Weights of a small transformer language model.
Architecture: LayerNorm before each block, learned positions, biases, tied embeddings.
Training: 786M tokens, 5994 steps.
Each number is 500 + 25 x the weight over its row's rms, rounded and kept within 0 to 999. Layers, rows and columns count from 0. Numbers have three digits each. The size before them is the row's rms in percent of the matrix's.

# layer 10 MLP up, 2048x512, rms 0.0718, rows 1264-1313, columns 128-191
101:517503509475493506505433504504501507562489495502495468491537496467517519552455450514487528516517490480510544469450447516453522478522495541485541469488496523498520519487521495427485456501483489
104:461516478491526463460500455521526435499470544487466534537469479488496492465499511534485516474458578518471465517516523500493481478489557560506531519509495538482505454497480480484515519480559486
103:510501458506481508527465469519506488520516540537493522504494464511527477530502504469508497514491548455508505538517518510492486482503502482465516523490457491474523470498537508530518480509503479
096:538475515498520507500486511496530505473468537549509493494503512517494572491464501508505488480484531513515502511509487483483528540508503534507510498494521466512471549466500465480517505500494473
100:503490510484483483529495514502534480463496505503493546499463539493513511489495502494482517492482511473511501515454489546518506504503546482480501503484525491506472532545482509511582502542478456
105:495535471530541467535492501471500509546459487483492501549508541503499511505468474527483494484467502479493516547521493464509491500479483503486484505537531484495496513492489530478493448480489466
098:528453501475494509511526515520493519503499450507573515544511517496521444492470494520503475481506510490506495546527545502473470524465474487514498492485511459518525475469496482455447486499489492
100:509470506496500462454502500509493490528504434461507570516519517509472507466514471501499477542483470509498525508514514469494517473497465493514490518468484490510493471453542518501500541452434530
095:518550534512472528511476477488510454503509489528491537453490436507494519492518474531497510499505521478502476489486523474496537494512540504442513469491483512503497522511522504499516503467542537
092:500521515489510523495497475530530490481507484510480512473514459474500463496470515536478542530506505456535529518516547461489483516441481491527478495519496513479558538560494497497522496517503511
095:526493493455531506469472487540512558543565488535472513468514481518488495493476511531490501474516534451491509500494499491524464558539473494531499528515482506477507470457458507517522536528527513
101:506512480481473481526526503479445513492480514491510534463530509502490464518476548482493454487525518512468506527499498529495486541470562487444465521504508508492532505496514480508456481461492462
105:511527499533501521477485506493506525481496484514477484523486474503528505490510478477520477496468548497528455490470464544491514466519485513493506508483497502521483449524502497509512524511484499
098:501475487509474508545526465525459471518459552501513485541510499471525511542508527537475510509485470512531525539534526507514496472502509545487505532469495517487497495521515491534479463501489459
106:482504495494514540504498534526493572491513524487498523458498539494468462456472498531454448510468489506498478521479529504494526486456416463482473487467526499489521512526535520468464501485471470
099:495507468498510496488520508520469488486509503528542504504500474511562450477478519530521439535485525462499492516457501499541491507448485542534547449489420529479549495465462507501471504472522469
093:511500484538496464492467518497482496529500474498450509485461508497552534563473476477481493524508510494465439465544496487495455492467526507496474535479507502484483520466488476542481476485464511
107:458510487539470487486521497483440486527508496508461504483536416528510497477468481522484542566471496504499505499523460432503494531487526475489466486501481482487486479505513480505473504504576512
105:516462488494524495497511507509451452474487470537492545499478475513494511499507499519497503488511490559427511479520495498500480485535501515519497540479450487522488476500508523502529493461447488
094:513490492507538489471528505522560497485549457499472512492487472484562488508515514499438507529531508489529511525516495484499508508538462458491479513503480473498500454520473504457484493490509522
107:499480507477514499504515513494485490503487496571538499456476508518480483499482490483520515502462540502492495494503488482512514462523498483504449491501481515534527480522560493494505509507523443
100:520497490496517486515482488535530496505465479486492506537509522506525526486534482460478518537503494520506455524532493463495534509533453490485491487504499530514475512460492491469489547507490514
100:488449499511479445481490521460520499480543495498501552473494494517519507451507439466527476509535481499482455525506504515461534508446540527490512481482462517491514489563450479513501455494522503
094:493504490516533487500525487501488517490532502516501542475473517478506532537507490515510492498498486497531504487491481521519497542556547513542502500472475486541495484513458538511520445510499533
106:498508513482511487483529491486543495499498465487478546505492555524466463493529526495490522512513522540507469495529485498508484504456463509545488507522505469526478510487479496526520497498499494
094:508489478528470485537536508489534480510469456498518484470518508501476493503471473505471542520495464481535502479527524465522482527486473468499541485500511475522498502491497481482501474446503454
099:510547483522489518457512471476496514534502498498468492506508491534456508513536496506511530525498518536530507487500522492496448465524474546499492488467512494477556485492493533525507452467552519
101:448445537518495449472539471474522528439473535499492501529519517484465499481483469551499480471523494517484505484444511487516518489482517501485462500502502463469510520466515482516501455519525507
096:531498490522500454500504554486462495508491502493537511471458459505549473519479511514532493498528493474479515465491521475478476477538513539488506465511508522463475535536504521493504517483541516
095:500475499503510542488499483496508486488486487494527489490461495495528556522503485495482496519495474503504488536551505510492491495479493499441509548504515490514520516522515501541527495482501529
105:533478501498516459498480487533515494445463501504487483494483510512511498499500494535475506525498515513480491546527487455532474459506506488491518475478477480531490528473493507470521454489492483
103:504546526546510492465472494510484498497481490500521508492544548500502493536481479525519510518452495502548466517472469495455547526469465513521456538531510479473497510505515505487543531518476479
097:554504535458510489539503487495490473451461507535519524515521448501483521496502472541508502472509515492526526478487481464498528468473504522462469482527492508500504510532504486489515501480461497
106:550507516471514517485460498507472538486493498550502509503518505516524464512530478477494497546500522492524476490464487480493502513482504509519469549469466492525527515553558504504500510500504491
098:494484514515500456498484529473492489548517501505504532471485490508530473508522477527525502553495483526481541512449508554545501511525515513462479495460542502505547493509478532470553509494535496
100:525481481527470514500479452501500502513524502499498511491471502491539513521542502477435510462484517494521508509511513490483533571540531497551502517513490506524492479483540530525489501514511495
098:485538492526488502507520505503477480476499494513546508489493522510522556526477527506511500516535516486465481448515477510500516499502497510460473555539455494489490474514502515537500508527478503
100:518484500483500437513503515492456509529524506451439500506569519484480476488484471488532501490505516476487488467489512532505450526498509525481537504507531473522486514484535532483501487483560486
098:509486448523490473503508473479549507505493447462503449507543425468519475485484497483503488469487528443473517490507506524511459507496480530514513505508522479474452455458507557460471520498522486
104:524464540494548526514487517525527488477487477483491483477508491464501487430462511536510502509512498489517535457528511452473500467479478532518479475497505502507491454547537479452519500504568492
100:551458436472515507473454478475460522507506481513523516472512544515504493530506499482496518507477483561526533511470524508536509457493475443495498462541487499498529500450470454545486519501472451
098:512510469480536490532489485490510476518454469541462513516482483464510484524485498514499498504535503548491514480490513510503485468473507507494474444459484520503498508547529485450500531546535482
091:495477486514508535499476508469504528542487464511475506517481499507483487442485502539485500498520487474459480479497475492483510529501471505533494498495494501479489494530539537525456503500453491
104:495480525495462485524538484490498501526476508504522475514520500527510510519487498488491519545538479480513524486543542470475536470469503515487563474520468502515508494484488496482537519492496467
093:525465496501504529506515510527545496488527492451555479509470500490526498516531540520559534492512501500556449545450504450518486492524505513501485499537485499516482494525501504523494475497466487
101:516464549518473450510529457487517504451479495518542504510498507511532477524511468472515516517499516484467520511474496470451474542505487512461532495504484515458513507500524522480506495477496515
095:538508517459460478513524457473507493468501528521513517486518502528503498486526515504478504505502498521513483470519476470492487509502526533494483501520498528504533484566462465495482512556494517
104:492503478509505525524518527485483482509477453476500538503497478513537522495522487504483477527548528471514542497543520495460501448521492493497528501500498552444478500530511476531503468488467519
099:490440518481533516504511560506505500527497526465447466499467532479547495501531475537513483502550535464468518487532529512460502488483513467440496473523477496472481500511465498507515515543493472
100:458513467503457506497501484522468539480495459507514512543500498547477485490515522527475500509541505525497482526493513523516484507484517527497513474505545439502482523531506533504486468484494493
# layer 10 MLP down (transposed), 2048x512, rms 0.0738, rows 1264-1313, columns 128-191
102:502500553521534453489489524527514495468464521510491533526466484507453511498486463489517482451468514491505504508518495511497446487502484485459471472481524486484470507510522491509508509484455496
109:488513507457520511445495481474488517472478555494501507495472484502471503483495497506501501525477478480464505466523525519503526486512486506535508480506529531477535529495485493503503485527431513
089:514494533488482444482522514499511485493521480479505517503515485503493551446509447503489510493489500481487511486495506488508494533503478528508506471526466517479476489511492473498502548485507506
097:428501454506484520499501518468522535460491494540515477506480484489501525511508483475467456503464526475507523523526486510487477487481526490500498487561529513505477532495518521531481466486469485
100:478525519522580476457467519550496481510504536470499498533480503496500518479494515509494538513493462504464515486520495442450524479489515476501529508461470477492480499497457495529501473461508511
099:493487485506477476461532530486478522490467516470482491523480465506521515471461497500474522506526523481513495479507498487467504481512523492494495464470428469455494508485502552503455508492504483
096:505518493515447472471471470470485543451495510488466481471488489528468462503466516510494502508482464487505492471497461468525475530531506537502492503523508478507527515513471454506482488517466520
113:504456513488495525517454516529525515432524524493496535510474491496502493474459515510490524482479453476540535499492467488469501489434517506483482450508478489469490496472523489483496487460513504
096:524476521540506494490521488477524518453495491554503533544506474540482497526504470488496495511527514473511458461523505463474473513474504471503464501534515501494486530536457506477492477492517513
094:510482492528481479481519517477512508533532511483495523513487556502495538504473525486516507492511501542497533456502499512517479446491492511479488502469505540479477519504491490473465518494503532
101:495545508451504467493498489476468516489487463520523462521477502542494485488450515496510502486500494477498505560471487525464510539515455477478527490534516504498534495516498488495481472468453603
093:483509479454500430493482533475469481480508461531504464541481489503530470488493478457457490506487527492490464468472507483465496491448531496495491529536412490494479499494502521459479448463476495
105:481496468492492510508513466492517498491503486505489525502468502468490521486468477458546468482528538508446485456492510484483483474488490479474506490477514488528457511528498505513521499499472516
103:524477529473511508487490554502511503449517488502466457502483457484476502528531512489491471453520488450439457464518530493499538548492516470512496567508521466500496486525493452477461518496513526
119:483525519518512520520461506513496496484525487516530496500511492509501501504455484505510490520518510533497472501486499459505517533505516471475487471516479494475508477458524479488470437530514534
098:482540462510498417488480504523521493460481546514476547484507489474497515487455495523486502514476472508539494504471498528502491534509496477516479512551508520501488506514481478465528537456518510
092:483539514480495557494508505506504504507506480519489522495479533468418455440491503488499520503485492503506524489481490514512502514489498483522487515484523512506480498475492531523485531486493478
087:489473520514485474505497525468504516472461498474452529483461488479457528474489504515510515479526486461482484497490494500468490514502470480539472490524469516463485467502490469440539550499482467
097:497485519520487519533522459472515474506481462524488525488507512493488508482459502488496515517517514478497470508513476457481491476466463504489502505501470527490466534500471452500488532538457543
098:490502541496450465486466500476504434493545547475456470483518515539487490538460492486488503503469481484534540473522501467509529507467527532536501461490538474510482453465532496514518477472450464
098:470472518484484479485499501501483520474490460507451507467512512489519525472526509489524464485458506532488501465489529455482519474454544512422497455520458515490547485465523511529491486501519490
105:495510535512511525479480514510484453500535508479525503501464491514502450527499489480480477509502499513514492510476502522551490498510479515525515515534488542487529501502486523492498508515515531
099:509496475514513519462532520494512519474457508527503547475450506498509511521485509466517496473527521478488515518502460469472578472501500482559493483461478480505477488501502544491505480478489464
093:518520510526505475516484489511464509463498506481520475488480501490475551524495520457495503548471496491478479463484536498510503485527487521522517504577518490534519543486496497529503452483498488
104:542512515478490527452479492436515486548516492456524509498541487496497451475534487503508525497495471475453481462465474524473459494511524505522539487480506515496484483529503478471478494468491473
099:499429453471473488489481475447494536513464505470496491482502507493500455507479513522491453530505509503484516508491541531489500514471518495503500503535480492503472503454497515463498494519479545
099:474482507489492503472488528468482518518513546464492472468495487472505479534490513524497483510491454511476521510520487498459511483518499515454505501527493528527515499476511499521543500480491572
098:470512475522521498515494483502509529513455480458488528512536520476473506497513522471526476443444480493523546486497485530471504541482460475505465466517522476505498506481456444550502495495485513
095:472482477486513477476489510534488465503543501510465498523531458507531490480522525522537493484520523477498494490556495521530490516502498537483487446528498500499510516468518512527473510488461483
098:453544490512474513455486504541486517479496499505474486522551484497488502528461472478463527495460487467497493540479520478474508473530476493497501500497494482536497513545503488530498510524504512
098:481484471517498481500534453461507504496460531472503550489469505525545458511507493506490472470480478524524502461498522486474513503491483508520497497503476500505490517483537495512522517473519493
114:514534509483481487534495514497534480486493509527462503493473501458506569457471478471479471511423463506495524488535504500527539510533525497473485467515494518458486514527494531496572468472468471
092:486497487498507520446516470512526504564488503486508485447523513519531530512507512478459454528495522526511460512490480488487470492500471503509535513501481503531483500501497529549515487565556539
095:523539464469529522510507475467503453495503496504464472475522490511468473492521492524510515478446493512474505461494475501481524464502548503491518474451492513465505474496482501506503486491484500
096:494532475476512506538513513481518497498432499485492501502506508474525514523522526500464481512489548477497470519484485523437463536502487471447510460484484490482455519525505520523509485484473521
094:494508461493495481488483520516544447509469500522518476468517472449466504478504527506499486495497557514449480487484543538517512506499471452548508473472503530526501516504462439493512497474482472
093:501491559500502481524502464455465504515486527498459477471483467471507499477545478543494514445506497488497552498512554531491478520513490481521459479503491498511539511532454481460474455479515498
104:444491562513488518523521478511490510491474515501516488447511486505520493474488529461508440505470492514495469460499499499497493467432497496493494489500531463501489517479475473496512475419505539
100:536497497517465505498500503490492460486513491502508490534480478480537530474428498469520506471552492494506479513500508503492554475518519461483538475495467504459508522500519521494501502516447483
097:456531493535472522516546504507512522439508478446493510477509499502490557437462476515469505524514480504518505525467520483484523504472490484471498466545500503475515539537495469494490494503523516
094:504462515498507484493525520461513532530549550478473482490492494484491472493507509518472500513531532476487527481531502449497525517524540477490498468477466488549517458479517467522473508487497481
093:534486498518471482504462482471522512457511525518448511538476494529480506515524490511480515521455475543431517491484540537480479526495499498486478517525522535512526515515512503501500494498494457
090:519476513483507463504507531480475509483513497481471482515502537523477532505471451464521475526509519502488510549503506495509491472489483507493469494522497475544496484461476462495478483489512517
102:522520516516509490490509434525470520504498467482495478527465524487485467495453470514514513472479477479481534524532497466509539470543462488510476496476471529525502485491493544499468532487516487
097:453500477469494547529533501487443510515472524495484495553513487503488512533506482479462514496523489494471504511495511507512484499485492521476468474512456468481480540471527517462521501491512485
091:452512510475488504424495511456509479530472485527447494488462532520482528474519516515454503515465498529507538513534526482542525464499529511425451509489508475536484446498478457473498502520507469
105:493493485495494516505478517482483510513455509511444537496523454483452539503513514505461519472522491491494531536477522527464480492552501514486541459481455514433496488548516491495519502480492540
103:498532519516467508483524505461482488548483499489490488568462504509536500509474479487486491467522456498475502487440510494511549523489529472508485511515461480539495509515471499500506477477501548
100:498503535474521473494521519474481516481516481465451489452497511465478473495511469509495450539461477490526520503470467501487497435459534479493500536548516523480501519471535503469472473482515495
100:531482489491517536503496504505496522487446497507492496499489520493485459476450511489504538538493485502499516519491494429468500462542489465544474478532460496505504518488486473501478515448497492